Weights of a small GPT-style language model, trained from scratch on English Wikipedia: 646M tokens.
Each number is 128 + 24 x the weight over its row's rms, rounded and kept within 0 to 255. Layers, rows and columns count from 0. Numbers have three digits each. The size before them is the row's rms in percent of the matrix's.

# up: layer 6 MLP up, 1344x512, rms 0.0898, rows 1114-1180, columns 192-255
# down: layer 6 MLP down (transposed), 1344x512, rms 0.052, rows 1114-1180, columns 192-255
# gate: layer 6 MLP gate, 1344x512, rms 0.0858, rows 1115-1180, columns 192-255
up1114 094:152119099150151117114165148162128105145108196137176148136098109188138138157112105105087155118132200110161150153155114112067120087170124120117125148176140075116079184157152183128087147152134111
down1114 097:141076166112126133081132134148072159123128162151106084121090139130142151120128133124126132190113166078102133142138116128149180129141128126118126123124158141104135143155176088144103125156093144
gate1115 102:080135161145095164157146115129122111145162115129089114129144104104131137161141116060132130143100143126158106160194146106145136114125097123101142120113139084146145127125161118161177128136113129
up1115 102:148131162094110115123111126145125150169113120118095132154101123147153111097116150110123050112095157138129094099142107113164120084127124138098111113143139155104180135120125120163146132134149143
down1115 102:100163142121141138174093150114140095154113106165131179138114110112137136116177101076085108124131138145121109144144144103131134093150101140103122178133129116103125148120144122152149135113127168
gate1116 098:115148138150112137134107116133134119118142120125130116099120123143145163108127110089116161150110131121134168163127100137120134107118143151135109124118164163157113181146119142112162156067164141
up1116 099:101140106155143101107107117120091144136131165119164131116118126142105108105099109145141118129146097119115128162124129159130083140148131108169121125140147108168129126118159104120122077163128097
down1116 102:122114095144137106100120085079128111128153140126117104099123123108119121116128090140133137094117092114122158161099118115135104157137099131098105118149141067128158113122139164149152194137131151
gate1117 108:121151088106096152096115105173143140117117168120138083131120168137119096089156140104105154129137154153139155128122140155147095120143098137134103148105124124136142126107136114115149131131139097
up1117 108:133152128119124155098084152123180176131143164141106177088121152154115169111202100117141114129094151138131123106098135133110124132138160154110151134102118137140114123095115143117105130116126113
down1117 098:134122120134139163120132109132138157133108100157172118135160139145137182113154070126132159120139100172080127127143139128135110165129122122159129133105126087174107121155136113113132113148134156
gate1118 104:116131154157157057113141128175130126116113126130147125139163106114122095065108123109123099120147156149099092111095103142178135158142118145122120147151171134143154074134149161138139161079143164
up1118 105:135135116144167112158164135127115130144142166148148117123129101115133099120125155141160171163111126113134125103141146089112154133105076120133102118195121157144125131141126128124159148113105131
down1118 106:148151134115129136169102088119145102116153125154066153110098179110128134117132142133128124126072164115117138115102126125127136103153100139144079130149095118115089162104066153121146127126094149
gate1119 104:111126138139115177158127151109126106117089078113112141184105158134117125114135111117115147139134166149073081109164092108119137166131102106083105105091116130111179087148099106154134102112133169
up1119 099:104125109111125149096102151128067120167114121150152119141114136111200175144104140112159163173121096100108185108160079149100157140109105142094126143150122113121093143112135130154153142156206120
down1119 102:114137121123127081100162139155109150133081129153142049113138092175150153143110185122131136158152097140115145113107109154157136131102121132158143127124132145141130131139161095097115117135130120
gate1120 106:154177125129166139129164146132161179145160137133136122113123117150142134123185134156177139149132188121142095121091183067155144144119161107134143144115101113104145140095116139157164119144120107
up1120 103:155097117087144145148129117093160145115094100104157152103124168175125161112147118107135065085145131134126113140122099169108091128101146112117170166105119156140147102144136109132125156101141147
down1120 101:140085117096101072120140132123118121144096165167149126082148187090108103111199161118161135130126100152154141092129113179150156103158118074136077119126133150162169152128160102171149135110130154
gate1121 098:109094149139120121155128122132078087090111142153135105148159141132123121156107150130114113112146127134150190133171142149155112125138120158125158143143109098144113176115139129167120146130161101
up1121 102:133056148172122143154139140118129084129140138188156108112097126116144141140126170126116130120165161072128174176202104132142149121122148105089155140142099122152114135065151162172142135123136151
down1121 099:149122107142175144107126177106142119125112128142132119121124118112159110110135139112117157059192129148147096111172143131137176133083141142125084092112136148122140144163143099095153142082158102
gate1122 102:112135128129142120146140100111120133159168128126110182139109086145144155142158098161109126121155121089168131135126120074087140086144145152123122150143110076146110146145144134131144143133146123
up1122 104:112112128161125140149151112116137091129156133177131171129102115084153089104130110107147131108135110126129112152150118116107171112096158135172156138137166103139104137143142109120142120127067100
down1122 103:145111141139114156135098126130132173123126072149158088164144117098087138184175125081152126110131142129152139156127161078126147088130104141154139112128121133124125153144105118149145106128117126
gate1123 103:151140147127165109109138164128129111117153111170102109145125158154133133153130142118137149123146156070104128120102108116102155109111133123141163130107144135133138129131158124106142148102157152
up1123 098:147109175148072122092078095085130118124092130114129084123120104133157136074126088100141136144132110122116103128136098124113114120136173161087111110101112148150116122124103126143105067162140105
down1123 101:125121130117051110068103118104136152112139113103144175147119133137126113088121136125153145153105090143115119118127136117180131088117121133136179120161159120134104101139119093129119109101151114
gate1124 094:156117147127127086136109134128088141155129099117112118136102130115130083162135142069125159130102119165136124119144144143103134073075122177099125134124118103126122140140104130165092128138117130
up1124 095:178091105134143133115147112079113127108162137138065134127141155113094120141137112112151132093088153144105124116139142119151139110116143123158120135099149092171136127174135136119117181100144113
down1124 096:138110083143114129143127130110114134119131078120146113098081108118110149166137119134080113140117091158137139109098119065145159152144134095172105151098134111179158127079083137111083153098157125
gate1125 102:146083135084140139148150159139134124134102124157128108123130131136113106132102131141137118108173132110190158124128095126152113087083096134095120119150119168128111132147090113122106145164117135
up1125 100:104132139170168152105165127132136082143105121167159122124127114124131147179152099106099117098152106138122091146122130111126160124113148129145087136173158091096092146108148140123179150090141114
down1125 101:143099130118081073156179114171090127150100142131148112152133151157169134117098138137116140130159100149129123120130144112115153109115152128140082109133134084116108127118144105138159141121153124
gate1126 093:100135105141115164157120153112091137148094130149106137121090164152119112141100121142109128130136122158158110108093146139107119130136149117114094135114140157146122190109113128099116105107142093
up1126 094:130125112181175169123133120112106137174121168127093110116087149140114136108146095103128112117115134153138188148099153138128124142120086144081104147159100143137151120130143140125087143139091131
down1126 098:116147123159154156119162131098131153150118136102101156183158136125117138121160133076119119123137141120154166156156177122136149116127132130196131125121142144126119131140113197114093116138089165
gate1127 100:107076121089114148145099155128087078136137131125074120139139142122161096127115101130130113143147104162121131113113106130114125119097103121155098106117151107125130103092105147168162128141134157
up1127 098:156128171145111152132144129128154126152123085125163136121079137125108108137160122132100152134113108137136109142136150170138151098155145131137116134130108113165124148096149099119146136092154123
down1127 097:108124162140094139115106131114193117107082107126153138111120100138139159111131126147120157126141127128153121130143103157146136110150123112108141162120130141138113122122098133173123168158125101
gate1128 083:139136077093128124159096131143097118106167102136127128139144114163129140106169103128145105123125166153134131140128125122068109117147159147127159130115126105098144122112106112130154140115083145
up1128 096:137096118137129122125131079104134115163090164124114157137158152116128112141146137104119175143135103103133148107119124145162148153119155138129138097126139156121131174140149075102108114156162106
down1128 101:135149092125139147118093141121119134093159102144089131129143164126147106140157122146134114091117153127155127113149122108133093190112136100105140120127159150142152097136105138084119145123151129
gate1129 085:122113138121108149118111143138120098089115140147137081117157145136110123125084103093122104149101175126150101126130128127136135158085117155139137144136121155098146151141131111130123125099152139
up1129 096:102146121144133140147127120108131139158110124096120181134122130129140176099172147126124158130139092159150145121082112161151133098161132105118120155094170094156126122106125137124128137139108107
down1129 092:155141092132131098145152111099090120125145121059089142107106164122129141130131142091110090122092149148106153122125134118141078150122138111115100112112141142133147087107148137100113092158153131
gate1130 103:112128142128105147134142117144120113117115131164110085159119076161123115107145124147097110125170110162135109155143127163169085130154134085133122126131137097130133095144124163113127133148175105
up1130 100:138100120156144145152109163096116126121103106116168151137084161127088152125131106104069144159126109128152114128157108118116123105138112132105146149137130123140111134127160139110144109176158136
down1130 096:138107159088169136118107120101100143095124135142118136136141154082114130163099128127117126127113128160116091196138127132110110191123096121147135110141113117130164158148144138130145126105121158
gate1131 092:123106130111168133116167113158114171139124116072135109132125166139166120112129084117157120087088132135102116126112128140140142138113109107110117156125122135100111109129079113113159143116106078
up1131 095:143127127080137100123136111125136136094147120133141135108148108156161133120111086149160097110093132147110132130157112125168098132110149129135156107119147179132152105123147090087182106099164111
down1131 096:162105083187136096102120104136115120139148115122115111133101152089082132142076137162147128106113136100155167177121116111169148105126118122133139110144167141118111134150102115098152120123146123
gate1132 095:145115111101128127122122136136138176122138099149086178134158141141114144137154156114129128118125145127122118153140147117106083138088160182145124167152146114166142150119126168147126147139155097
up1132 098:153161098133137139124104094155100125133132111125128117100179116136161114083120101179141115112107135153127143143111136169101149147147126118099122100126119127131094121139123147093117131136140071
down1132 096:111133151173122119161118142115166132149159121111128158133138151145116103126143145106110125157178128111154176111064133126114100117121137141070145152120146121140145140153121111156116132134141142
gate1133 095:148149097125082136147088164110112140107116139151126151136151157142130116123131141109146099136124157158148090192138154112128164126135133114100109111152145104089131095132138072101120116146142173
up1133 099:115139102099115110135157133056143147099117150107131081116166114081145142074110163105141097108146156146134113163152121144172162048132112188116085111120123113153151122135113125088138141123145147
down1133 099:124106097099127123109098049151100155134126140156099156140154117123162132131108098131113147167118121140104098117141107120139090201090113130096153151162108098169143170111115146159116115091134139
gate1134 104:123159141102141174142141104144122093111149135107126112097133103164124118081135155114150131140143145136111104134128132109142136086103105115106168096112108162124195175110155092129121084124131137
up1134 104:145127135139122106110094103131135106109174175114137143140141110082137105133175130122116150104102111137140124116120090157119094168122126111141095125138122130093078145105140117103117136138115135
down1134 105:154120159149163099089120112155114174159161135071102139141199120117130132131128148131090127129123149125161090119142124135133107170125112149137115147108103123111093121123134133139118133106102149
gate1135 094:141094168169142106121166148160172107157078125139133155135137096079129055170104109158128118151159101081117109144113150151121152126147128124069164062125096098134108133136109167186186150132110107
up1135 102:096125149125144108126156166127119134127131159118151074106142152142141121113170136154130171129145109095118148112143153120158130118113133167151087151124132104157146098168151069128107145137147126
down1135 098:087132120126149123143136108134179143137120143136126119123100153153137159157148129122109135121120142137127134095121109104134091135128139132108093153121128097134125123138117120123156115093114102
gate1136 108:141131113115137110144138142114110105113163154091142111093132117127169067124159085146160110148170135155136169159135164156136115094106155165169115065097120125135129139129153120141174135100136129
up1136 105:147120124127180161101126117118122111140142111140100125117168145138121159112139162106153152114091143151156123109071087120139113120118094125104176119102120084145131144135104098165094118166171137
down1136 100:146116116120140164098110120154124108134114126164120113114133120085099141146126133115131152135095112132145154125096101124161161082076121139134098157117103129145150144123143148139135113111118114
gate1137 096:127115121162100107140170131124186099154102091088145129109108113137178121093142140143110087099158137160145158079149108152145121136118144132143112163106124090129121188146168159121128151142109096
up1137 099:099075177114177097136151115121125114141098096131103141110122181151139171119124141141128161128125133142138104153112147145142127143149127144164149136130122120128077131155095143116158131124097131
down1137 103:100122123148129184090153106125142136136091075072090125152101163161148127112123154075116125124156171078125128130191176146151108114138107156131090143107111137125113105099133110138118158131119129
gate1138 092:160142134134116122144101115098127093135151145137096117121087128133121126084137140131126146109118108172160119132156110110153151144130161141117121104123143092117098168164138126161135098130137165
up1138 098:116117135123152100093118151129120126111063120081124151143137110136135152142117084131120128129093143113112142117153104136117138151099072143139132132153173154148136133097115119105135134099171094
down1138 094:109102146106122109144131159134157110118155113147161148102129098124090137138129135151132119111090156123105108133102154146077127101156136113103127170114098129143138101099134129083120154139079134
gate1139 098:103134161120115134137084149125117119119119141098099168130107122116113083159161092129097102168135102138123104133127114131121100099145099105104136159176140136137113068100130130125127130113144114
up1139 092:105164168105124146138137154152155137094149147140117146140123123140094114125109120078087111156119119144104158163133091114128122087136106113128089117180164135130106108150127099150110132147120102
down1139 094:128082168112097155126170141141130164118146160119105096127143141130132138113185101123135140126140162120122145103159110128096106103111096089178105108151157132120167178161182179109158109159087157
gate1140 100:123109129087138138144143151110126095186137139140069081162072134116098162115090177092123135164132101165147147115128113115123118139085138124137112153134122125118134104125130143095161118089137115
up1140 103:128122120148169169153120145113152156137181157082091097158104119167117131122113152122149115112156101143079134183094154139151138099151143109086130116168148174135106137141084112140154079159107136
down1140 101:153127115137108121116108073138095158144132126111161135133154126146060143124120141119158119114087125132125099107102125114143121146133108142122143121127109146116129133123123126174109126150137135
gate1141 099:096120148131127110164161084136110177119132104144117169079101117118133134176156126110122149131111126161168125125127129122134134145130161149132126122148084113126095121140119122138169126130186098
up1141 097:110138113161141135114146121115101146113118160116139148134155142126131163128153129116121168170124102151128101156117102117141126088075132078135111139162150134121126060174122152146100158165175110
down1141 101:132125094125167152149108104075143167096101157128100168134140124133106125130098137113148138088121076132151134106136139146154156138117141092114162115155066137128130106154151124093157111135124163
gate1142 096:138130093078108137150146094119110169126134152133100145125142115134151100120123108120112152105092126157099134159094135138145155153138126134134111149157128107165098145126118109139179098161122171
up1142 100:135141139139132093104143155167113099135092113140131141111127180128136141121116096122093132099156097157098142089106134121102126126079128068146108168161138156094139127103114147145164140132154138
down1142 100:121153097113181161098118148119143128137109150126124129141154155115130135178157146131130163144145126096148164129134120147134124112152148120089162123124142142092151118101137116130094113136104138
gate1143 101:123151128136139108130110112080130130069129130112084123123161141126125121113128118125143121144176097159132125152092085143137139126143118136150120146122116099102127103181104094141119118151125158
up1143 101:122144143122112112163186129113126134135086141155130117114135136145113064125178157120118121133116107117091106099096104142161145108124135162101116104109138116122130154086099155101090105143115140
down1143 097:162125122067105124140163140153111159116101166100153107092108117139141054144173139172131115159119119121122123126106134115143104136137098131187128099108156135081138132148142126119066127119122126
gate1144 105:118133118120138152149126137134105141128118111162102124118107126142115096115128108088119124125134134121143113172121114123106148109061129151157106090109152156150139150141099090109145127116127149
up1144 104:139120099122139176162072161140155111116120122171126107126138162131146151127121124124149137165106124151149127124127125149096165162100155154102114110172098109137114135133143083137206112119105172
down1144 104:129090121092138155130117122160128107109081105143061144096143102089134127119150158109134127141115159149135166152118127144126153093137128124096105109137115103162121177164105092123133139106140162
gate1145 103:131167084114108122131054152109153127110153155157164099169098106132141145105117174119146141125157111162176128121119157098117116164114154118100068103121107096105133113118148143088112122168114095
up1145 109:125106150134130131117154135117126118142129157092102115110162121183124123130126136165140135115116133114121143127126114126111106134134082097116134081103093110128104142087127100131118121104108124
down1145 107:132145178116109186134101134150148099139127102180085135156099139162099151149101105143123140146099094134071124129196118114085124115120104094131125141144114125148110141112109135114143135101078167
gate1146 106:099128105146125106088100140132107106115177170102125158158130157103155155127136116118054142145106122164149125142120146146125123126118121091108143143149156151106107140077148106134093117125144109
up1146 109:127096126157149105156131121151146160104133106136098115115115091159135112077148154124111085139137121108082087118126101161166118154120178112153116135089113150128099083135097104095110105162085144
down1146 104:123110115170084140138138116129157096158091112124110089104123141141159125122106152100129141110154150106128126094121099156145132161132136129111120103152176180132044115159134109096118141151118169
gate1147 106:135174092186117139088117147100131153143079119129099081148134139120119164110125159151149120157121134138119176127138122120114185151143130138149188131108149154159074107140144110168138120088129111
up1147 101:139104105140119159130084148089120172112165104173166095101162099126161101123136079129173166103118131126102107140175147122158121113157164113091123147139142144121077115164108163124133126106078123
down1147 104:148117141108131077140120153128073135126140124102100111134145129135092126123111126159153115165071119155132130098144091094125124144138091159097136149137135122089098150125120141171134167125117178
gate1148 100:105169113121169091123114134096123145137127126123111126115101135122144139128118140135158142101094127143129156131196149120120139118125129120109139125134131100116123114127224121179145112148119122
up1148 095:140177099182151121151118118145133145140106099163159142136131103077167145160114102130126149109123128140142121104140137147133133115099095113089132122121100135090111122145150119149162172148163151
down1148 095:093137140152133112155120121099155096150134128157138126121128094126118123131103133144166130153150110134112112149132112135142180130117090106143129118154137149083106132140152150110162137144119128
gate1149 105:116150122122103156132107133091118158145157106150090114121129164161127112152139135112127133078099086196149158148121186138118086117134125146160131103141130161137152109135121137130107135122150107
up1149 100:144139128094150129164145173133125169163087107082147107107173147112104134157145127148097105120147135141086110117136125203142132118104125112132133153142144112132156098146149075132150102138124134
down1149 097:170131102117141112154182113146130130090106124089095103134145116068153148156143170156158145102163109107124165117141085182165122136130097121117101128080091106140166159129132116136151158113112119
gate1150 101:154151155142142102093117108108108091156133086149124138122057160128113113163137105137105112130173132106119140097151117126106119146152122131116148174098134169146157106111087139126150106113149160
up1150 107:136158123130127115152147137106138150106121127122146089120106080128132125130144136078155143135120118133150100145125120109138128111130144111154116109127158147158107167099134159163093152138097118
down1150 102:122157129120122105123133100137168104110106112139131155139126121130106134127106163102126140101144137131143158131100123092161084129086142088160134097173143147136103125128166145099160139180160127
gate1151 099:145139185158133125143100199134048160143148149107108155094121108163116126127159059124144138124146128166144111174118127125146179109118125104120163082190159153111097195107133129160111091114102125
up1151 097:146120095178124157157116134150124163177130136120147162144151132165125127144145114142180108105127140102132135165138106160143154157114115154104090126129142182166131101113114142187114122134104122
down1151 094:122129136117080149190115107119120133145142103129142103163120108101120106117070131178145116200121162145114150168137145128116125119137151145134152124162110076123104150128138119120104115144157121
gate1152 099:129110116107139153144143122155164169134120127178110182147063127135119160164127139096138102109083145122096147124118136126129165153089126142166124130138137107100175160141126156099098102122144127
up1152 102:120066112055155123155090131145185104134129122113167143133131119116128134154085135131127165118100126136124121129129113085162161152181149126112109169173120115119118121140119134115136133096081114
down1152 100:086146134110127106158143140103100117102128154112104104147151105107138141127092122107125167161157138140116149130104121079191103120118105169076134136152120118154105128122147118165129091128156135
gate1153 101:156113142165071128157098082115145115071105147136107157121139146126139117135159166145121136129104122115118174157100102167124138135091123102146140110125143110158125094159140114150084146099099130
up1153 094:121141109061142136174115125091128123132136094155131125150154102092170152088097125125109137125140128106106163150120143118105126133142101108119100100111145128135157137145133109147120124148112098
down1153 097:148119176104151114172118122124109141104110114173128122144129098109154140057150128154098107065123093134137151138099120132151127148113152106100137117120129143095141137114116082098104128119130110
gate1154 102:145115150060135094136120140125121123148151140114133160148120103148152120103109111155120172147176109148159091107157082084113128093100126103099161168127161097083102129172094108105107180148089147
up1154 102:104155156121114102139161122110188149132130085135146128122080146154135129158133154093160144114147126106139119133121100125137107088135110143124103161082123080101143129153133124121100122152087155
down1154 099:139121138141118122165152107125106105072171118108096104108153114143123136152112112123138116104151121128105082157116101124130129139140114134124093097176083144131175098124077152121107104127093130
gate1155 097:171125141106139096162125145144107142147126124129118159139090153090143134115139126099113116156119150077136141120130130118128104114144105100108138139151126132123107096117092122063146157138101123
up1155 095:103130116147112119117166090158132150136167171106085100140145154161122147157141142135111115097116130159148117129123106113137112107090131133133132129131155122126124137054136158161162125107134099
down1155 094:089164119125085138132174099143091107167152119099153131091130092164120118123109151147159135123107092112150121174087114100118143125132142145158138103105179137125179084143151136101123121142137176
gate1156 099:116122118138046087156155104114138060106124119087136079112093095108113116131116169089133085091111160129145101124153128131108106122074123141144109141135163141148141120131163151150160116085140087
up1156 099:101139167154136128131165122127109136157137101126152124158159136118108105149142119115136148095129124117179121140134140122131140119106117133136117130117138157128128121125107163105131137084133110
down1156 098:130081073145128116098130100149123130176156139104070207145096161077157122117111125147118094100151104129123145147107132157137104114126141147193125117142122165176135123118096110109098114131169136
gate1157 087:124188122130141163156159132110114121138125140160123143096120121110138152101055134149141144089155116138128138090135115116190127132088129124189114134135135099119157121092114150156151123122139154
up1157 093:132117103124125127075110131139138108116155132120146138086164120154059082156088110173152115108130127099146095162160149118123139120125159103122126118159133138153152107151101134083128095167142153
down1157 088:147142120122101128115137138129136141121133113146104110144106137188171093116159140102127186131142128120102146078111128111170101173098090115157123142101085110138115125155153144158149135125166098
gate1158 080:147129072125072180152149106167134124090173150128109109126123168143134120110128096114123086098092079093160131086160096139150106113138119110104093156135105116106124118139129092134107130097167150
up1158 085:150148074117143153136153095123171163109114147143101128165113154135130153110140130134104081107133159125143156134080140104177111116118133116095096105121096095182103142132164129068128131131139165
down1158 090:068117135136111137140108129096104138120098109101142171108148153181182095151146118145086144136142117131104107122126165155173106093122122132100097111144131112127118104127114129114149150159076135
gate1159 106:103139134181121125100103111146083140117153104112087161139183148134102103125159156125123119096080153148147102141143093142154127165115073149136123068131128099134116122114181110172113133114128122
up1159 100:113123132122164113160102140078119109147113162111146134086118142126134168125126130093114123115133158154128148095157106088128111152099173135109129152088135134124123109155178112102080152134135136
down1159 105:095147145134161142147089152158076134166129139159109137108143154138109149186142117083146152102153141152130104150138136115127138118147154098120133151141098115121183098082167124123091183156106086
gate1160 102:117140127163122091121104106106105129089080152129122088116132124134142093137176072123137115056171096129150112099112138113165138163132089176131083104109177108146123113169152139158127115129145115
up1160 103:169126138136132106166087178114100165123123150107152126116106140135167091126109135140117104116090144162081122180132121140096133147163157149160102104140106130125100093144147135095143130073122149
down1160 103:086095131099143143158130126164123154115177138138164101122150158169115151132165112112149119099133114156110152113173114141133114145134123149106118122154120178155120134114139090129105146130123070
gate1161 095:118124134108116135166155101142120147132114162131104114155107123139110113141150103149094087103114112128104143086117146174091130087096127165130161134180139120174113133137142120123090154157093136
up1161 106:119132120140120097120184136100137137148136140134145123107099121145129123130152134127159112128117116156123148099145135158135168103098123148100158119137088084109102125120117143109080153181121137
down1161 106:123087159116092115110161074109101112129084169135139145120132108119132081087104090131117118132127140088119151101114135154114108111083169168143142094138102109119088137154107147123126117121163146
gate1162 103:165142173116062167148132161164114122151076122158138151149126128117165123153142129084119145156126151082088111090112104123157134125079116126125110180124113097110112179142115128158150106158129086
up1162 107:135137116144179142144123096114132177127091091148152139124150105129118146106151104139101155140154103130160176118159093153151151109150128166169119123105122185143138089121107094153100176148085154
down1162 104:127127089102113130139145130082133147156114130122142136114121130108146111120120135122145142136093129111113167109125087120122100114161139130117129128137128096209105116121121067118142151143180124
gate1163 099:122115149127106112122152107178104135130131148155106143139110139083150092141144137133076124093135124115136131109120142113153135108155136124125110125125136118097085123129125088127133127112148112
up1163 095:121133106167130093104120148108169104140098147100137117132107096155138163088141095139134122165143144156148090120129100140140113103120132143095120117187132162116160144145125109133137171105104123
down1163 098:148125127119130144144143122088187134140141152157156142136134117101114113123150112106117140129158138097133109136130157120123177135121147092163119106101146155143162137150093167133137137088114100
gate1164 105:117130127151091156090093163138116142130112140126108136130111089134151145110127090121142140128131130131114134173117134091157125099124106117139131113138108149132159147135099132148122097104166147
up1164 102:150092109114148124151150118127161112121123115141109101108145120091167137140114098155122111119136186137134163140127084120120083135177108137107148112135121176116171136141116155121123120136109149
down1164 102:126122117131091127080158101070114112149148108134132103075131106133125142126130115158109144142122122135101173160138150101100116136164148116210099124148168139138153132132144138141100161117126143
gate1165 101:152105117094191118156121139109122135120095138163162091152135117173114111129126147112127115126153106123121115149125089139083114159139121167119112111156115176112155085136096149122125126119174112
up1165 100:090133092146098168117102142134116090111086122163102164145129107132114108082124096135125140170093166159102127103148129081144148174129140135109088133115128141080152165104143139152138093102152123
down1165 091:164111130142120119144161116190137134115103195114099088114177127168124145113103161171175139103146099088121108125138120135127132118148131148127149125156164170145138152142179148147120150146113137
gate1166 095:126111147126159125139165101051105087114060096113108109118147125090167116158131145115131152105123160161141136137130116108105130121146153099174134107142109126151168120140065119173119164120148155
up1166 098:178128169133132095173095123108138102138101142102105087115122090096123122151116146140132114169092173137137132151134119145142093158111148109123145150122106119140152131135150155109088164131182119
down1166 097:165130173132142129099144120110126136164097111132130126151120146138129117121144179123096114114138126126116167132115130130140147146142103106148094097155102141135105129137097101125112112130105157
gate1167 088:159139116155135096104111130142101101149106140155152124098072102107151114126105147134187120124138117134133135108117150123101136111131146122149124103126119138084131132116115100147114132118100147
up1167 093:112117155142184111166101091140182154099161099089124128127160148185152155145140134109107135147133141150124099119141160136116131130159160098201161162119109143162123125115177156183083122122136131
down1167 092:055132106141161138130142093116083077092117107176135140113135147131107110140108107098098146113157162189090117076135152158176151151101106128147095168131113131133132133152109136083167120140100147
gate1168 096:126139116124110124123139116147144106108134098169144138170172130115109145099153099171118152137132122102095157185083148122113151111096100100073094170099125166147103125155113125139122162131121176
up1168 093:130125137130140096063114097121116118144134135126107103124139124095096125114127079143147145093136123147161125119124156128114133105154132150148106080146064123146121163113088146086133137112169143
down1168 094:135116143127123091102147144082124124125141121163100101106149139134152102103146144141118139154093148149132164145165131122100151134163122082106148089107153146131136165078134117154144135136116142
gate1169 102:126137178140107167127114146137140131139141102066122180137150111147154122141135124147147128117111114130110140173142131126125134173158110123148107145155099128151108089087155109132149109113063146
up1169 099:115114104148149115084136143116112132093134135113119138148163114087116112122093116103134156124113159128178151130121113115144135125146078083089161142172120096145101144086102139182197092144084104
down1169 099:109148092084153124088091124117103162093102143122139151124117106129085150152104165167112171151103142057129141113127171164158131177118067141059132084141128141178105153120132125138181099136141121
gate1170 097:097154144145134120112128112098110089164130166127074176096105126107115111142137129068149123134166132113123097131100111116140132169076164145099135125096160142125122139149124106141112123103086094
up1170 096:145135146177098097139139095100162102135117113109090142150104132193108126125118113088135117138198120139141103124121124065139098167128161137095144160104086128123100166142163145141080162112094129
down1170 098:104121147123117073158111116098129117097121164153098123120150120167106145138133153132161114145186180179136126114107123130098111160099154138124105132117147122138119122137116114155121132137137076
gate1171 103:116115142134154181109126141092140099124126131152069145103128096107120156091064118118138119165122088125122134112097099133121071115121118084110111095092171145147181150129077087127118124130114089
up1171 102:123110120099099165133150109129123122136160113109102133080129138115165156101139176111137087134104135131141096111100133130125144096133104112093123072129121122106140140147163105127134124142142094
down1171 103:121139112105140148140151125159106093123152170151062136165133130127113122110110102152180165138161139145139158150131142128131097160101128096110093125093105115134114121114149115116169124105173133
gate1172 098:082168100077100129101123098135129121132109135124124080156119133102175142101141080125104141122107124122112096139112126117135116128147112127171077138148138144119119182111139119090095066104133107
up1172 098:159156105088187106147092137107127160114133125114123171150140141132160202103092125135125110158146106153100121086119145091145141134122134086130095089150140171135083149137121109107140127149109116
down1172 101:161137126134134139106122150147089132139091159115108108145141144093155085151157096107095127110125151085161179127085138140137109080132159114118107109116137128165099105101130142136129127103177081
gate1173 098:098089122118105155110156158156094137129075122098114137148119152140115164143097114147121092121124148109125122106143119119124131096096116143094144131089129105115109125133163099183159130106101146
up1173 101:146099137130119159098133136112112163094115105122131144125139080107110157152109114093105109116106149100150166098106132106084118145098088122111114109114137147085118135109182113127114121187147121
down1173 101:119113136150070100110159155118137141081092183165108167115121153148101136129141107101082115119084123123089172120133105140171159149151104120141148138133155149130099140149173152087182100135148139
gate1174 107:091187088093099099121100097131081140123135134117138145160117154114155112133077139127108143111179131111104144099133136140136144120128121113158163070141160123142130115123101097126143109153138126
up1174 102:137112131133067083156097117130132137110122134135120084140124129107134107156164125122159131145118093116121139062142142093084118086132114095124119124137092077131137174147169126131098115117115151
down1174 103:145118120132117141146122093087098112147129142107105107077123131147170130124132119135123121135144134128180164130133119128139097146116133126133125162115163104116102134144161101143139133124134143
gate1175 100:162112122149134158086136153145138108108126141118106100122085151095135125149165151130150127121178137115160161132095158125110145115122121136093143112110119150110105134163143131170142127152148099
up1175 096:137144133149181181102146148144082069150145127170111097115118142097117162144166140153148155133130123096177120124142133102154159123090147110128135123132125115095110112135157113158157093128116080
down1175 097:112133095126089137122119121109129097117150132122159116121135156102160130151111158146108110135166135096122143123109184092103098116125109149163130134107185157128126128145126157079170128124097130
gate1176 103:089112139125140128122134092180105149105128083102118124115125128128175147150146156127157098126130155139104146175145129132117151149109115147155109116122107094153176158098136128093104116070108176
up1176 098:111142108098127174106116148099112118116084093171099102125128149132113110075110154120136089106129154086105129135110129088159167140087122109114130100144103105163124107139101106166102133128085178
down1176 098:110124123111115080129149153134111156136117129108107112147136123086134113156103124133179126141163168103102144161162142127138146122122099127061137141134116123142188108118129145109096138096108128
gate1177 106:121141181150157110119125087085083101180122100109104170131109095132156096123128124150121137139118118169149092139092095135114152090081091136111133106139159125119111106126157129149103115164083154
up1177 104:185141139155159137120138153155120135158134162107090089115136161108122102106067137081148084127116126118166119146130121109149150121116129066107115127139099125155133158167118152134096132116145159
down1177 105:127103108147146139125134168145105101134126141155119114150152115109146115121132105142142145139150120086162121156095133136144132076152136153137145117118116089129154136148093146136179090088119120
gate1178 101:120140139114138130139108140159078133092138147089131124148109103178187138086171082146122152149098162079154119134103157126154138112094118094183136124123106135158130128132148143140072105115084180
up1178 099:134131114104118087172160111193133151109141123125119095145148143122144115111114174166129111114066137127108098176109099144080165104139092095127151126107172128092154126127181167089133177131157126
down1178 102:130163132118099147169142112143153137123129085167115112096156136109152090100124135134118143134120151071110102114100135186090153147127096151139155140132158117098110128181148138157135090125084139
gate1179 101:137114151155173114125121120128169142111126126137094108132089107120135105115161134132148145094103118168124141102165097134111122083161122152154142159126124089135102122134148196110135130174128170
up1179 102:089133090130074102186165109083073131147140137149168147164131137158158127131119128087121090127108099124111153138116091129094110130092156104137157080138096144113117097118094123127084110128130125
down1179 097:159130132118110162088128123136128136117108102125144130148137162113135138107135108164134086129097068099105110108090105138134113141117168116149087136149127098148104129144147131148088139171086106
gate1180 093:125127144103157131132137141121126153099131102106088152123130135079152118132125119122134120117142149154105198131135121113116160132134142097108127141159132120129129142130125150153088128123167110
up1180 095:126111109113077116111125137148135140111112110133101111139170135120131139137133112154133155098157145116113102188127116200107128118089143110159138172108105142147098142158116131137176115170101081
down1180 096:105173134102161108106117102109117108151152169120147153090147134087101112108121139115071115141127144072144091153096162173074155111114130104112155134145138134171142158129124166149117138149169151